{"n_layer": 15, "vocab_size": 8192, "norm_place": "pre", "norm_eps": 1e-05, "rope_fraction": 1.0, "qk_norm": true, "bias": "none", "parallel_block": true, "extras": ["capped logits"], "init_std_down": 0.00217, "lr_head": 0.00546, "schedule": "wsd", "doc_mask": false, "train_tokens": 318400000}
Each number is 500 + 50 x the weight over its row's rms, rounded and kept within 0 to 999. Layers, rows and columns count from 0. Numbers have three digits each. The size before them is the row's rms in percent of the matrix's.

# up: layer 2 MLP up, 1792x448, rms 0.134, rows 1149-1208, columns 0-111
# down: layer 2 MLP down (transposed), 1792x448, rms 0.0836, rows 1149-1208, columns 0-111
up1149 044:472549503425613468415499438465524559509541459568522497494455493426559537553503501378556477554458553454518578530527519433454466585557527568519434569489593531402522571453460562558469538431562562524486551521502538552564652519599466465520471522494481486504401474463449475491470469424442589546502507414469502498433559444494517489474497425549
down1149 045:455573489485422500568377459543497600522459489418453506549599529460598405503530516539478503590469444464535513505485582509622464465583592548494396514478593550514505531492535512576494484462381454461473446451529511474538483526449465540480458585471515433518522547504542452577424557421429481562503593567572476503570490451487513527523482546410
up1150 054:553456514450630493464553457501408587510548558446525523486413474521534537482538557467530415538539479537522527471516497522522492421455574580587525560491573569479530538450557468531533566512460492552582509586462410435440478533623521551443505532496518465588619512584480594538503473537527593479508516507509479455509506410467499517446540416506
down1150 057:445483601534415450499471518543438506519473538480381464429557535456458422483499565480569490464556558446612476523420531447496533441509387414452376451423572458447450537481503557515469425499457571480561590522558468474437544606469473558432468512457525518492514566450488487455553469470578416470403479516407489449477578457591497455507473565563
up1151 046:456522506478609591480591517479488473511551480572486485531533514497362519510517457468478512510417437518608640539533476561401559492587508499432511543432510483496483533513500481525504421475409550534637569524501568442438567554498438591518509487448470627502539458455437475456437524530418514486563474505507514514481464472482440492481568516552
down1151 060:510498519593477432490554511534536566465525550474562510575523448437499452446545520577459539449382492547500501457437505434508458514455505591416606503462496454447477495481423501573451457476410423538482530513437468550534498480416489565575512399485472554504521571560525408578506483470436485464502522479551454504597523591418541478528504477530
up1152 115:479600435541587481419514392528530563449567574409496436501461443487432520449347495459587521482438513501520504525568455484500493512440464436528469499412440554501468443461488528494475487427467476509541503439456458452427484448521514425521509477534491432463566448507448538462545473453527522435456519400461372499380525475429465572588421563550
down1152 122:536554456544546530519556472516521472583423438554584487460446509506454570523463532411433496506530472511572504490600571511539458542435476534506483500483417530477546461544436464563484495431473393552475447489468468568475499435537522458395576477509544464538551505539504536469563492445430468491411538441501399448450516504455474547548432477517
up1153 062:490498495432546542476492523567542561611410574516489497475626477463432482472527560518491525461548462548565565519553516455471510480450599496519513516473477589421558494555489453450547594465463587502549520404422496530489549560556479417518562527502516406427471524465473419375420550503494518561553438507540390450472493503515522455490527485555
down1153 064:539506496412592487520516493443612443437526459519443499464450490548503506612515502509482508526502447480445472491501549491485494442496501466442454471465598483479502514582569552451511526493499479529534566505624467477562453497511570580569550528587513543502525553479454548538412533473510521526542520475557530538434527476495433528499563563337
up1154 110:512504372418455524421553480533491522542559525558405513505528500600465441454441473465519548497508573455481379464509453627496573403563617535495447453552438394477457550515559497498496518639462431504530419469478518582516541461532557529482549476464541515449493563405540465413517496540479505412555435548561509501519513514457475534480491503523
down1154 134:505562430432393483459553464499461474493464521474536483461558399559451451542467538520460498486439422401582491516513434576497491413446519489476518529455549472442451514535527461488544518473491465445504476471469549599431395534526491392475576511489583474491488448471493445474497446591506486579491427561482560525526529444456492472458535480479
up1155 055:480497504549438540408540541436413570476496450507485463542476488443506528425446403383593512423457428464439567484574491534425463461561522527539443531485513641567531473516383460456467503456583515513505511582510536510419527416480478555527493494482483475443462498474476531589497504555544533621457485560530440466478508425490520543525470502494
down1155 065:534521466473554533483434541519504449385427491527497534517446514487462536538505493466438548559514522484530511415455467553533456480445424514525559491425448505541458428498520473529482476532503528482448543486565484606453566474537333440424518597620546574479593402435489474461498453441522404398486551421528615499527553528548405474493609549540
up1156 098:583511510405613471501501531502442465525407548469496523591555520525521598593560513472548501440530495575563486508468454466484482457553506536514458468507505526452510475488580442520498573546522478555550471541447523467461637507485534567578549536577473493466552539452592497575505542581506519482594504432602466434496491386511519479508553440434
down1156 099:545483496610482363527497584394460467470481504507492404547500509550486480542492501546489431530455450494469479494545484534531462584499533503483593534483539504535546525519440561535386508464489507522481511504531444518622504475475469481523505462515511503474426454609499517555517494442588480489547440524522509525529531515497464539465537550586
up1157 094:559538448533591455512488545534449522534464581508506482574452494531473477393441538403545590501458402520501555487508543513436518517569481521577529441474578445504617486572480529572533519480427574475601378485423501514493488400560451447473453524508514413530513460461480509507502498510492466419490456527492441582561420571439614555445429418495
down1157 107:569520384562448537497459450481500489552482526468557514488476490536497482498464510497492478471562544522495496447401417586509534455534488465486548530433485485599497484505438491449513462602498482526433482558579531549458542477509511610497490558461499494496527501498552534486483552432547534490457507519541521546543433525453476492506625514491
up1158 131:529519465469476513457533446482560458497490539571563491548478501432414560438438410531482415502529575413554453546466527459506437469524507514539506469464545631396517547553488484568490473430424526461519561433452492450437592533523505519502508474504627506489529504585534529513527489585561482524499484567416403462602520419484424551399449543471
down1158 116:503541456501437598502588425559542530456473556442515560471561575431560477522388444486591482489542465440563450421472449484490571513494512464422562450613488421492539529531448411587514535533539431556445545473574448580478534463445543427479499506524534446534538470509517495516541416483520486575467472472580555503505481549512463528520547512564
up1159 140:518458509498556557433590500467492510434505557471500528508444583518457466446500595453540531506439443418474554534414552547515540528576550487537516475526495512482450487458531531594485526519511435491518549540549543512526566526470532463438529503524479572548474521447489522468596545482432591608404494482550472470421530622473443521587553431494
down1159 121:504469519507516485475471555487517483504502493538485505518498404587585503534549448513522509462476427472481543531522460514448484424477506443574537465587471456501419512472578490488506480514592409541574512467474585469522537519522549477446488598548504480506461437547448550554486398512595448511475539447592517465504443476569508496457520593485
up1160 141:564470517553558588443490514519524548480403532505517584526518569538581438493557520503502555485483500580578534514529570461579526530489479469525561536468511444503612549471567426455410551469488524413573585515454495462534550476474618502555529423601541488520460466602483525460490521460590456552552563530479486360513572442612506425593545437685
down1160 123:501525436468489508437487438454622476388558535546567670493502553545563498490465495556472458478626368471494558466524488450496490515470548497472501551477394431577441536466400469435521463510571449461518558460523415529432491463458464405485501489494505424414534400461484640593435476529538496463498543449497557470528491584612557603528505532535
up1161 155:520488473527555539530483422467527541469438492465562392494618465400586462539464530565564562567479579559465523507569544428542395531585512591533454548420507494516528457469524467415481475460554421465449403547472476492446513527546644495531521589547464508489600480447548467382508592562438452577625505623494451567555486498527495463604541443403
down1161 137:488428505577490478484559393464513525506534520510495427475432490471546548449502512426495524528548425486373439503609449436552526422474479587454570527551524471490513476520442461550409472615620419459432487509557486543455578475522534418621392510572442491517567447459505450547551605432562512481527476423498498469480426524527422493425543486421
up1162 051:437406516460522525540487480552554462494566481535521525535543557502438387470528461535467471456538443532570512496543542423511408527459541531559456437549409564456411407490512489584511541543416604490567557569503467504540582545421456478563577538494556515535476591504433526566462497505428414456455522468428518497384481446504484473440551532528
down1162 063:551515511459573585486499434547531484528533531466523403564473419452442450501467438526399497574507554453519456492538479439552459395437477480466533474506528437560501423475501493529505495521513524551478491481476493494553570550491549502455448456463458563433513525520582527484465533509447542448509614469457415514486488512507385514501480523457
up1163 048:434538460486522483559551486550562490520598535429486622548555493501541589450511517438423545477508544436415519552500474466660460497485459530470472548599513496525528443487457498442517513585481547470481390506531489579403461532568480496553480471447467491464477539517496515479437506498531515433522430491523564477511550642500590474603460499502
down1163 059:598420525420558520559530575557536457489527474452564486512495472483522521515549497545543437467485429513515508608490546551533402467445519572549521507451608510512445518513547545552497490525539507508462574479466532406514525480492483485537497502402524486533409464424500505535504544530560505560369574442492440481500554482560523546466519514461
up1164 122:512448554560469553529540483437414479534539612489565471566489463419544480554533519493499424525535437519596453507465413507460533500549539477578461536448427504427524527412554554531489446427458498551564500522562419532476571477469411511483529440514487519451475455498517534486594611601479487481637505543398527497487500500530610482497393543522
down1164 130:407510477475537470510461443441486514558545599530601441547508422480512438412546541471414541551535385529644489495509484486571441505522544440626552554487436426475472513494463661496518472468492490589519439526532435411541471512515515535404556499512515500517486485518445467487443544508571538488493588603478447545447407530535607470503507554443
up1165 048:507463572467551483537565529478491507503567468391548539513620457543529501481517490447462530538541496447592652551615514511464569536493508458432427476539565502511530481555439499483519521443514434422513520308563520447507505454502511480560553556437551624487531592569480502505443477501496496527470469440473542530592452566453543445413457399571
down1165 058:456520495495544565520484475575415456517455637583454516410517536513462508560568455603566473526419509485503412431504455470531514479495536469626558464531514545624494478459591465535539549479505427542564520478596537484549546564532503517472575448504434474441495533493510499575588478478584596481525483493491528517421463559526393472509523413575
up1166 055:478517561475466465513476547510569467533567446453431451513597498498632468494500548408563573513530446607433602604578485473506487564552530511537500549612450472601546421499554525483572431531511548473548560509518435443493464539477506526526526513507502581431452520571473494509419544397517490588451517535531530500492452419441524632478494464561
down1166 053:505503438557563532575499500507448598577455533481444465489469477442398491524566472516507558475366587591509501514484543568567515502475486509515537455526514507533499543506446598476402518566535503454465411574506507497557531540451597466481532509495519521496458578466538509565471482488427546499537542429503510464471498490494486424459482498472
up1167 128:428441531503533405500495510465495449570544511502432562499530546496500462461604462447484543446582534500463533525523545419473551529587485579423481407493450505457558490571486488489430461506522465441568529471518532549524448495478506511525583457573539551488460455510424484482489427525520495531534409441486502511411513517519441407522482439501
down1167 122:422523517575458539483418503441524534535478593477469391560517492459503445548468580585547545439458460588426440427489465446416484522479518575422516518527516542422433618457523520467449470588485436523498540521498471578519561509500437492573457454514513517456455408430507468507596421542529546503453407543496524425527526528641479502436520501530
up1168 109:502511589407561511503555435441468546560473475598464360486471489455512467503517556455545499482511554473491554430465464537445467552516513493479424460446520560635430537530485425476465538453556497534457546536560504470509529535535592496529534419528524483489443477452471473487548520541612426605463452583480521524502488433536567496499453444517
down1168 138:436445560507536504436507513432561525505466415515572391468488602334439411537615545472437496535495472380554512507447503504453410491516448497483490408521615460566532530432438516523515480615589542435566548531536463488561525512515555515514486515484513479573402485608508511491528513496567437598500576506503406602460476478497483564520453509436
up1169 069:500464550410613447488588508517562430479454566541509547518558505517495550499506587543479524495464548494450437530510429434471486552561528531548458527406455593535500477480592558508566527424580453460487479468464484622465462482492466543545463508443466554430550522476502450414446505491543501535401569583495428477501518414470440584511479494491
down1169 081:511441488513483539491511470555461420401569421457499479554496522452442519569581537465551458450441490585516491524518498471444532418569543537569485458497580476475464514613578512546512459470544476481482545465386433546551384461507459492495473468491438368460449513446459486435479468559438502464547480518491492466504500489478481490574462489540
up1170 064:507599532443522542576573509452459519402520566544588489477530524515468504520442515460563460486507408547543533454476446466573511433513548482473519417489442511474477494502523544421510460498469524501509466405571572481500601525556508462567555495497538549430535496516526587441451469460561525491473451429399487558445577429471528471453533568514
down1170 080:487511517494519531501415457510451453566551493483480470496453485489561484449545555414429496577465506474595540598447459451498523398498469485418436535472550544514460588577444457493508500495493483437502468449505527543527536511500536481495426523554516490511456506544438537456413551494525510456550398519535470473436475512553570542491635404454
up1171 060:502501546549539572422550445508536538451531458468449540595559476552591541403534437452442532506624497500503493578607480494550486529494509517567541549598476497502501523486461574416421433435538539438479506537516344465439481531483474517497509418544448428542490493468490452519570571464548504546501427510519479457496560508441436617392523531549
down1171 078:391434459444529434450466639511542533477524545562498453517522601534424453556577568481526556459505564475567496487470455500499521552537617571472464481471574565453473483465543541475509519502485482426533476468542533515484435518420533432491558469418557525482548511605509503550598474453571440501526483450543445598527445453556547417438593523494
up1172 119:541453522494591512506502570531568462529510435526492535476567492462483561580510560486535537450533566454598512456487580494574455414542563463505537492491466476511544581529516500579579507482423446508598458418466521472428490551504526507414518535491492489585596527486456474466490512531454498527467412503586451586509408523462487451462508469424
down1172 125:557399418491462530590491412522544409505526524523495459473443448524520500468560587430431400518508496500480595466586532559572458395485508495527586539512535417517560509522476503508535466548467507459512505534585536505479405543555467511461461541565504536560520432427530557515462489376581434522486510437451460489568553533556404456516531520501
up1173 121:529509480486434506413546545463430435519532478514532539476545529496493531454483540517542583535507520626464527457503511540470471483488587516541432555435416553498473434514469475493480556424493478570524606473449536487505541582502531528575600439550464477457434451566573480480634614451493402409580545569513490501583572419509532512555466464543
down1173 130:437530515544419504545467475461425427578485553449457471460450416467498457585535542526480457556607547531511503512498566532516516496514494432472404545397494500520388520567434501503537549440539535519509481553467493553599459587463555551512552488512434526533476541535539575420585488507414496453534563499542484444545479483519428498510530543477
up1174 118:499526501550467476455524511521495469492504437453520414383474423515396481461492458644499519503442506421584541596527423517600473502535527553542517536491506585549429536398580473489482554472513503507486504542493547456504496513621626497452478496442480559543491556503549543546463502555552442407495500488548470462450497458528390531448507502529
down1174 129:479576413540431465444487536504499465459581482498510482464421455555470509516561525575549473474515552528463486491545518447473450480447517353498545434484562487616432498354486609496471450457547445451445531453477591518504543494552603490551559500482483492566447422490460462518480481550494503477523504468542388577443525601541364548471367507510
up1175 116:552544593498441504537488477475502521471494528466467529490386455471575499500369469465563463412491639615453450555538559514487517442476443580513470507408579542449500602390471534516537473451561484559639486475526503467468521455384516486513513553575527450494499437491562577499463511546543521498534580503495502577467528398507497521478548471489
down1175 142:482574581496452551451489507536542451484413491570475467517483482480536435483475446495482453475533551521500488512500509557485551447449454456425546493522507484422535651475481512504529472465491484527593451610522441461461518509514554569537511541557504535484491484500519554570426498424465507534480614464445486511612458506486398604531515606535
up1176 044:388546501447578480460397465472584491497501534556484477510539566549460457554487466544451643510495518492441536543518527480445546558611467550607442452540506639396556574575527480528531475500442534597498494535436437511507551584482473514434536547414450542436475571422464499539547495467580545529598485522548547488537535445580470563581480548474
down1176 050:512519510468619453501521519429559455555489479573499542527501489534450558513443505539495593491405502431545516504569444576472534429487533487505500466558393414523538524485540542564543516543455419517521361444557520451487497589487465381446426488534459489505539477583624417512467470457545457435517454497473580437536418556560490438580539527592
up1177 121:553507470447463570469580416520560419666535524494477501582460511563512530446485522493490518499454550510520437448504543561434581515519588499534497547433444541505513465619413531576520603454473535536460536526547465507373460535535578449512475496496489436590512542451493403554533561483508552419506467459479493528415416503494505474460547550505
down1177 138:493490477533474547507537443545458552589529509474516525468557452524473562518529520510490565459434481501510462526431582446433530482535452595475496541434427415417549508467506472538428566460507522601526423580506421548506555565521573494480487458543482523552452579431459522556443559632570484485499507492513588492576503503535502549511475555502
up1178 058:424537507489621537487519478437501490470423531443452489479523493439583477530587489568503511476443537466376430548581507547502501541584619520568614444560446557626514486557449465496466437483513577516569557495510509432471547474484520562533525488395546537375490477468449450478407559604498522553490577474528511502493417451472530472475428532516
down1178 071:425424575499470532600477499472445499401548485485518431487554498511541520538575440517489491525493549527441391517496465473530468462492427460489506490546463464482541397501445440466445485497506443503495430571553568537408516507550545497400415638631579446493486417506489388569487517449546554517521509540477483481542330502534522480449548523452
up1179 062:499488590480554490473515490530536510479479448513410431475411521568519569534475387519501381415410472525551494513605515497571571564487454519599555515477489442538507433506542417479519486541519579418553451473533465485514515549518471535520512518572435505582528524507503483554435545517493515497538474412485330448465430464479417349520459421497
down1179 068:430506461458528485525482630475504488458477462423495537562518534616488622551450556475534603485561521516488469436457453565481424480475458554535429504557427512499566478549521494512501420549482492492496528474454484432442521465409538522582458491624531594496457527600491627462397475535503548578409415572467550600495527559512615443548527481601
up1180 120:538566510562577510513477558515456430465544500489502497458451540591528483456457501505360476505523575507511582537521543531376554417448511495453500410449492525539517528468447445552526531445463481458494492556519599550474469546426491385511529479537458546401508545517497530436536438525501524542526437517426398481529437487504466477512479504477
down1180 124:550508490539558424578497478514570482541475464480473443499550546536529442524446514537394512480480463508489441532541549514455491528459528567493518559512510487492569537467405576483535465478424379551566416499620500461511583518544575468529533455412464512481510444561586524432463625523543493490521466529591493518431504537457513467511450580530
up1181 048:524496503471511498439454451487548453485448452479525481550632496540494520411479521473442577459556522452498520525532498591462549384488590538427442449523498619563446533508470549523426424524454541530518445491471519503471451455492532518501538442452526521550501510532458528533491426489510510464547428509598443539468509499424503539379472450562
down1181 055:446486415538566445472490557504446467465419460536489526489543522420515456605447566503517524508444470455509583499545511490524456506440548480490436501508383517419554453448517475508568509520496427509588548612562541459520476488432534449430528512507503536535515467512543394483439531470546543449458500478549510516544480513528502526507453459442
up1182 154:502456567526542478453432495469508491558483515444507475548517375492440419440563559528421413404442508473462521505535508492497533506467417555527492489521504519525472364511392548449606574547439442487634452536491417445459517497549499515478454427456571455431452468444450484445502552612512507511537551512483517500448498523510531549466528467478
down1182 122:543547408560482518478541515443559466468452577497516457565488533578528443541544544379463464490509601506457467493518540511445472493508550462454549500565511500592501466453473530527484497522544506450542447593503523511509445518558499513437440498631619510594354552426473464476523504418523471468501496533551494513592521525452554515513532598571
up1183 063:534437416431551572493517437555485497537482488570434470444670451544479564562506551485439423496492490534582504507426452468451553486485512511489486540519476494548471447562581389522553485532594438491532488529568370554551561491516584521619553545452571395370522562476577551494350395461515489491593495425510487435379465492493552528516429464636
down1183 070:502511527451503469536541498576557513439459526462435630554455495390451495487501562401559445419453502440478470562559485533555555531490608477566566487501577577506469539471547576568598520572552557557470544589491475524442569482480475494422540535504441482586589548518540464541534520482542519595406536551577510484638422562515456530492557469438
up1184 125:569466526487539505373596476484485605450374439482518539511499472450483481494470449486446541494525458550464440548477527533536432484421603445540464480510495501529520457502471469513459456577574474511558551499419467426451512433522516429507467464400518463501524579474537495449444561445502588520477530509450452528589492530503545437519488419462
down1184 136:434517451490528421466465400497512515514398547443553430532475551526527550545522453576431523452428471515463527447528502487569523527544538449449532502439554539455469511590413569498493476498445437561486521571497551469555478444473470487515465433463455506536416461478510531495506472525583442482469391436460462555493552461525551386515510543507
up1185 057:554454531481486456488502456487533478438555490511576501444416536387452532516411509595600467460496501414468444504616412507558538507415443585549451520580472534528555559494562516468487580493531519489584466518440488456552599533584578541580492463540510483454476565499477516459522498489512515385475513517513504537548566493469613532488504523511
down1185 067:459474507539423491541485509483482440541399529575524417590479537445530470513579443523351477514565478486486517450477348399393526498459508429520509509483510507469537503485487475530514412520417516439564540504475628496471488539414476457429485456422529580477495506468548458476519544578526440564512607448453452555553457464492485491582559472549
up1186 055:555491533502516544481535533502524570583475459491500523487522548450505506526542518471495633425516538583476500545525542439564525599558485505572519611548449506513537516566440483647503446549483536483505532522484467516530501492494531421556416512540442489519488475463540529448473556603495465478536484489527436553586472399503537517430487472543
down1186 068:422506570467545485603516462525473518455451554495468517482500481563538574501450516537433472533521448430478539415468457586501476481524507639441512502560477560383542514468391536465536561493462421481543497520545589488406440568440522501569568504453531483405478471439534501567442394411585511469589465492584530523466478503498564501496441495531
up1187 131:516443508608527559465471549468546597433473446466519482505616518554533476470500458433505478512495555560556449524508551464514532427495475629604450521507410493506652507462578503432537505506592455412562519539440508537477466578503527492443535505559505546469415554459494558430425518496488542503485477470560447518514496567535597467533460456476
down1187 134:592514480482576508418459411500527453431454507464524486520521522569551492464540557466415462467524584427491542447482577559432520526521500427535491558486502444541524425425559520498535552512519457456480410482491467575417554564551529397417490508522586545572417548442557516497494399509502512498509444530446525512507471489517549408471422521464
up1188 137:520477547464424461560401523501481520456490511546442422498435450580594499439416427507504499494500438476461564505437428460512624527446462470573479465539466528574525487554459570484479521500524593588526533457505433588505415518560539534391538547523540516534572484506438493439407497533484649537486453490527416461400509499542506503576516444548
down1188 136:533500521431404503526508534444496493433492621436499401474609486522560440475448493480536569578468591515483444564553493521487521489545479437524575417544586561545551497472487448598537527450513581598515521449481509520564505517578467500476531431465549433456458472444434578399540552411547461512478468537507468472473522557570451528478563528471
up1189 059:500517526431532469481569534604467541461574506506501513603548451529482515482506461436477577510434473552499449486591576499411524448536561531558561517526508507486485545572473565582549510519493605471615503569502471623427520463512541539529572534475463535464502503463459446505381472537477545435514463476538593512448539450550576568408439470550
down1189 068:598476448443449420567477482530534496599454566519522512466418456470596440536500495451474463552450437515529456573443474457475481558456454509507546489550642443535458436468448593490582470538513513467497593471523484554494381588455544440498497558488580484521415492454531460566452577486626515442437556600563549412564483482457423420531460581487
up1190 064:419500585484588473542525502571437512438508371512435525604573490489475433532498563420458476446465482591529465503482430495525533506527434589520467542513487509485593534474430511460504516541577419520564455534437584506517519470476464480489533451570520506380456513509504504428489500514530415573481571538473551566521483444419435595474501375460
down1190 071:443555429457474549518482496439525468549507487510524579418536506414465542496612512464507453514463556539453506523438513441483532567465490409458555479553455498533570412513492608478426573507439512457489538417495474423575493512467533423521472513517483523497512512470562530480500468500501486493549493483495396445496625522501621490483447446479
up1191 047:396494520463475510407585513467458528480557457511538558525561503628491527480483447429482584539461480592509619463427433411502458553534576533499492456559553599572451461476527405535518501489516566487414566472608516501442512518548502514468445602448553457493525505463519553510460607461496507502549469483586474517522541514482491517484556449584
down1191 050:430445434481514477636473464532500563453422594501469435452441558527476541557508523436548524569515490439489547487572527523572487467498538579485475573497307485575427610456537555537450431506592477456457461518396444455484510521466534439438469546521483581534558527542506486589510592550483497559391489490406485513540431525417568469593502557500
up1192 066:389497528464536498509488486533576530449558487514537536455428575450534448546586493516531441463519478557613561462449479339444534446527508540556414549417507649608430478522471619432554530436518388469504516595462518463519564480473510498496545456450501505490534494561485467438529462519513479590469468507464593572526484528386492474496525433464
down1192 074:469486427564485419466571550524475525525530592486465458623464416515458462453460466451448520457437586438455536535566608578643494521475447538407434547465454478538382448521490452543552489476452537452393504498536534493438449488512506569495649433571476563489419563414450558548541557477522462527443468444509469509509469462496585520505526405498
up1193 128:450498436470445510528521457618462522557464428530587492487550499572477421490522410530476545574470508535551575503500518517493524519446478506495422537499398515491448413524542531623474579533459496504529488423602553540421517494499428530479537509597458536508526517490448462500473524490412492519574479516510478513324531535544516457521481528471
down1193 127:496483508573448512426567425586562540565442546605459547545471408494530431517435482528522481495504389516645482499478533501556509504493491542514520500413459522467524504517526462484404569563442478554464435479496590516477502490517526533514523485445547534588546481482574422490536505554438442471507569475519548474399502478564574470535487536499
up1194 064:471393560388522478429532489477454563504471462542429528457521469454475471417506416533564571418471476556524504477407464492488470460449555601516465544531526507504555598480465396427411473559474424471520433544402521477466494480578546533534514509518498510479470508553438615483406477517606435543460504479480425413535574485451515476537539467507
down1194 080:567574458414496510547537497527541402527483557543617482542517546554430488544484580479499438480501430533483512536633451567503518358540516479575494554489519480432529540490533433436543545580607487508511422471522463554493436479521553525474467506541490460530553474462529609496523560534482516533501453450474532516517518545465448482482473501483
up1195 045:522526475486532484467513466527500493572548458496530512436538496458564612501547491487496515574494493460506476547499511544591480590518542489586496551582533571531478498537460471465410477553509533501597430584491570484537487543598531525509518401465499467464560482548659526400526480501458533461563492560553500513444537424524512439460569505516
down1195 050:367494464382570472515470518526425535464502500558450537536525488425552329494564458520478535495526481490567552443512514485460504474546402490433432485540526547528522432486535618487539502494483519522378613440511488514532528570511514437512424532456438508510437492368472513490486492534525470474510550546487430491441504512593421449431486518485
up1196 051:465583518498505567566472484458470445547505468540538510501558553399483493490477486451495535556422497519419556460486501515519504523491451535455457483506459566483523434521449557497521448477455468422555534485542451541500531449450456565555536573544478493465531538513457455430497544496506426454395486533473470447383496572604450481387539499555
down1196 067:476483355532513428484482457499531383525456459474535493467579537499458554421522493581438563496458552513614510422489530572468434433527448485519408486562484480544479637442563450591403581522528510514492534589572515540491450565524535511456490379449477431565374534481523581437559524498537455460515494466516472530486533475468599448582487566532
up1197 144:372471453378554458479585504485566514516499475512412500488561519505444505505436483580498464491617510504454526566425585508468511584553517522522558476488527576569516472554541464535458473583462471482563463515495497591512513440536469501478400487491547456430504453503527505509530514542489508516515516437545449501549486407503508500564483504491
down1197 130:523514476538442468560438540545516569560554461494446503516462523519591440516508505534395440448581472585470524506427504482532572539510498571461585496441564545474538540491585496509454549519469457452589524499599539497518567436575485560467535509471480495501532447538534493488460484466574531536482462581406444592576535464546516506443571466457
up1198 054:482599540504549495534560550393523444546461477502550497476443472437477495484526430471427511410541490509487419551469480445552633543510489564535540515509495463460551487491613608420529501544420492571535497480519477517500573511436576427520586484563505477540577533588442438515468433483566521534562445447536483569530542537445528459429437478443
down1198 070:519549579496504584443494367526633596478527466481453495421496521559438594483513400407540503491459503574522570527449501531486430514611489514466522481477451494477455438491382555466301487545520508532536397465527409578445433524455486569504522559530467517584487380428466552524502451501546498520508504514455524448445436526511506469558472452503
up1199 119:387436535577473561464543524518533492449459455489453567529551412420604416489475482517567459458479464494561501524485466461512439592465528494500488491480544521503523452523498543566586485582573438606540496506512473546349595496526463510521492409482566550501599466572555472448521539485567541475467490485440483519408578480451517577555476390570
down1199 134:404450441464480611413521489458447441435521483436459456496506479452527369493441535518411531427450617475502571457444446518499469507566584403392419473525591560429493457452426487475484490448473484555589482483531534491499537554512443497483510516427539485548447498475502484532460466539572469472507482543487502516410366548487535481539495504448
up1200 049:452488434448517402502441535456430532463574485561426520463441567530518593533474516444483541461457640617438519560438471587483487496449502398496417525499493513556452442454565478513468499494462540571557533442476493574456544443460442565471543491537479652549530476474447521475445468463449512437527478569541486509443530469566494552567507505578
down1200 056:459546575471446451510513419549508458541463609542470567503580518576446465486520571616439541559521458495429473459533582476534543468547464460534522533520506503497492457482377506483493571497537503485472455493427538524511529493542456524494475517453518466479479545559525539481458415447646497448506506550449522484425404540479540465541489519500
up1201 116:521412423585519435560499456478530412530623413578514488540552545475506409498523428559528514448441532448599506490441513484503577509544415506492507464384560481502538473507513442565488585439538474504550540463498523520581470514469510496517547473480579556484464528447449344406462504525562450546562454512522451608438618525519444519507501390581
down1201 127:488555559548409525310407493452494451471513482517518441526472529498512522555564537518504452555535437508566481416549524482514407577513465442456558569472515450433449438528447653577441575526529466501457464463453533640462545535465542476569470418545438478531464425518470512502397471564447512534585524441536471487495540572463528470582463484499
up1202 141:647462528400498468493433513411489526489495425434463456530574469420487546560555460412585463495548494491469515612409460494478521542402503487539447555557521444468553465449521493493519428515477520490476497532487517530461545495504610480472505543536497422491379500442453522400520397519565559544541495477484490480442497490460474561621545530500
down1202 144:490462433471425463512513484475478522534512500478504523417495436589505464575593595473467450400482477527491537423526481469465554492442495461393470511554545471539449415445517561599474553541539522495499453561491614524513483452441502383406460424452537486504420510523508521594469565493475478514449562571446545587508480468533526479543508521565
up1203 047:421503540496557495485499512523539462501501512497489606517541582472491471526485405511474535480433483469477417559491528545474492493493521575529452483538497556394522593484487510516550526590494583530592552519535527429420518471510534441468491608483469525539545527502464482520491445558491535518477508474364475459525527476460523437427552508534
down1203 049:525518559530462525525501420479496558539563461540579456503514579381378467593513429492551498506450487592456513404499520535583547523485466473558479431556483492520449523486471510523532579471545480470589489540504599507475411519533436444429516464600435536444443589504611475468508506578453471473568519506474458533536561521504530553530429538407
up1204 048:418444563443491486481529513438447531540526421470563556574487486563472477455545486499573566553490502490512407436619433420465546429482548437504483432464547552605465488412431493561531513435493523460540540461473534443459436416430471563485413482474490517486520457579444540523404513587447535460538490534502505455457469507495557527448474524400
down1204 060:522458472540595538481493489585558450511529479550430595495495475438443471474501542514478539546497470524409465485472537537412456637547495526509604470526506505448542549514437459561509556586414527484491519503394428492524482482538331486443509570529444468466504481544489445597531470438537501524441374475596422506576545491514486409585438463497
up1205 075:533580506513481424520505534526517464521585524467504500460514452430456551491514541520562430525474387447477522606523496495535461531485578458491509400446503555498513568483464498511478530483534551493584459466537616466463577544573481441562485486552479488610559502522445497474465473481452482533471520584448442438534515561482527476582483428602
down1205 093:489427486431489532408488526500484510542403485560539424551504545491469572549504534401491480543598566493518570527464431495504400498490504461485399573541559390516501580515438522565476446455526445496478496446557521480471552491510493596527512469406465538525581557545551546411497507485470441489450474521463634497431523416461510437519492531512
up1206 167:440614447488503491460437536428509543503471407484477481524490458465548454410481480530463544448452490504581499452578428490467592441454489529514505531554456541547523526496495502540574497563503494579560473607492532483469478501488516570516542351534496525512556541525425429532592551486467516493487532520527511525499406525554421383503491435545
down1206 137:551516444507421500419553496436541440481486462514392508545452528440534475556405523495537484499447611460405450556499530560461435465522451426446519553554508513420551557481418551534542501439539556464502497500516453488463455483498419592473526439468512600499536494431523559357482551479491502556482472465475511510545527469520514380487456546475
up1207 142:466527489477480402495481471553470499458436486478498521576499501456433615525540540386504529486392506555546571532562480479484560503480533520492503546428518441561445451591548468494449495415496394463513440473540550482533496483473469518528488449454499543489437483411455452444485440479442476457524486535473376560434532451476593501471475575538
down1207 137:517402424466475522507508467537479500548463563530427553543548496435575489426545462469486550490525460566454563506461589485551471447456465512480497492481538428511393426524526497424500484423485482468553406490542566540431447611583553567513508509415556454497505525419502493424403454436473501440514535447494487568460568465499490444389384567511
up1208 151:481547466528512541451487556532565506530406480467511381516557430565509507512518601583548569441493553422453556542424468462428499593559413593580412493472493515558575465579505507538530514509547492448547434514445546519557551516473438433529512403565415522417468536464534484495499518501481523443516505537571464441566541613507656535435505461547
down1208 121:573532511541479504504519471491450520480593479584424517475532510534450475468552512616600508409466487569526603518446538477549544524469600449572429471478514431528546474528545531495500568547539515506395361501533554585439562505480382457515547558608443458546583510448376433428434492492432439556496378459531524462571585519505467493534486499427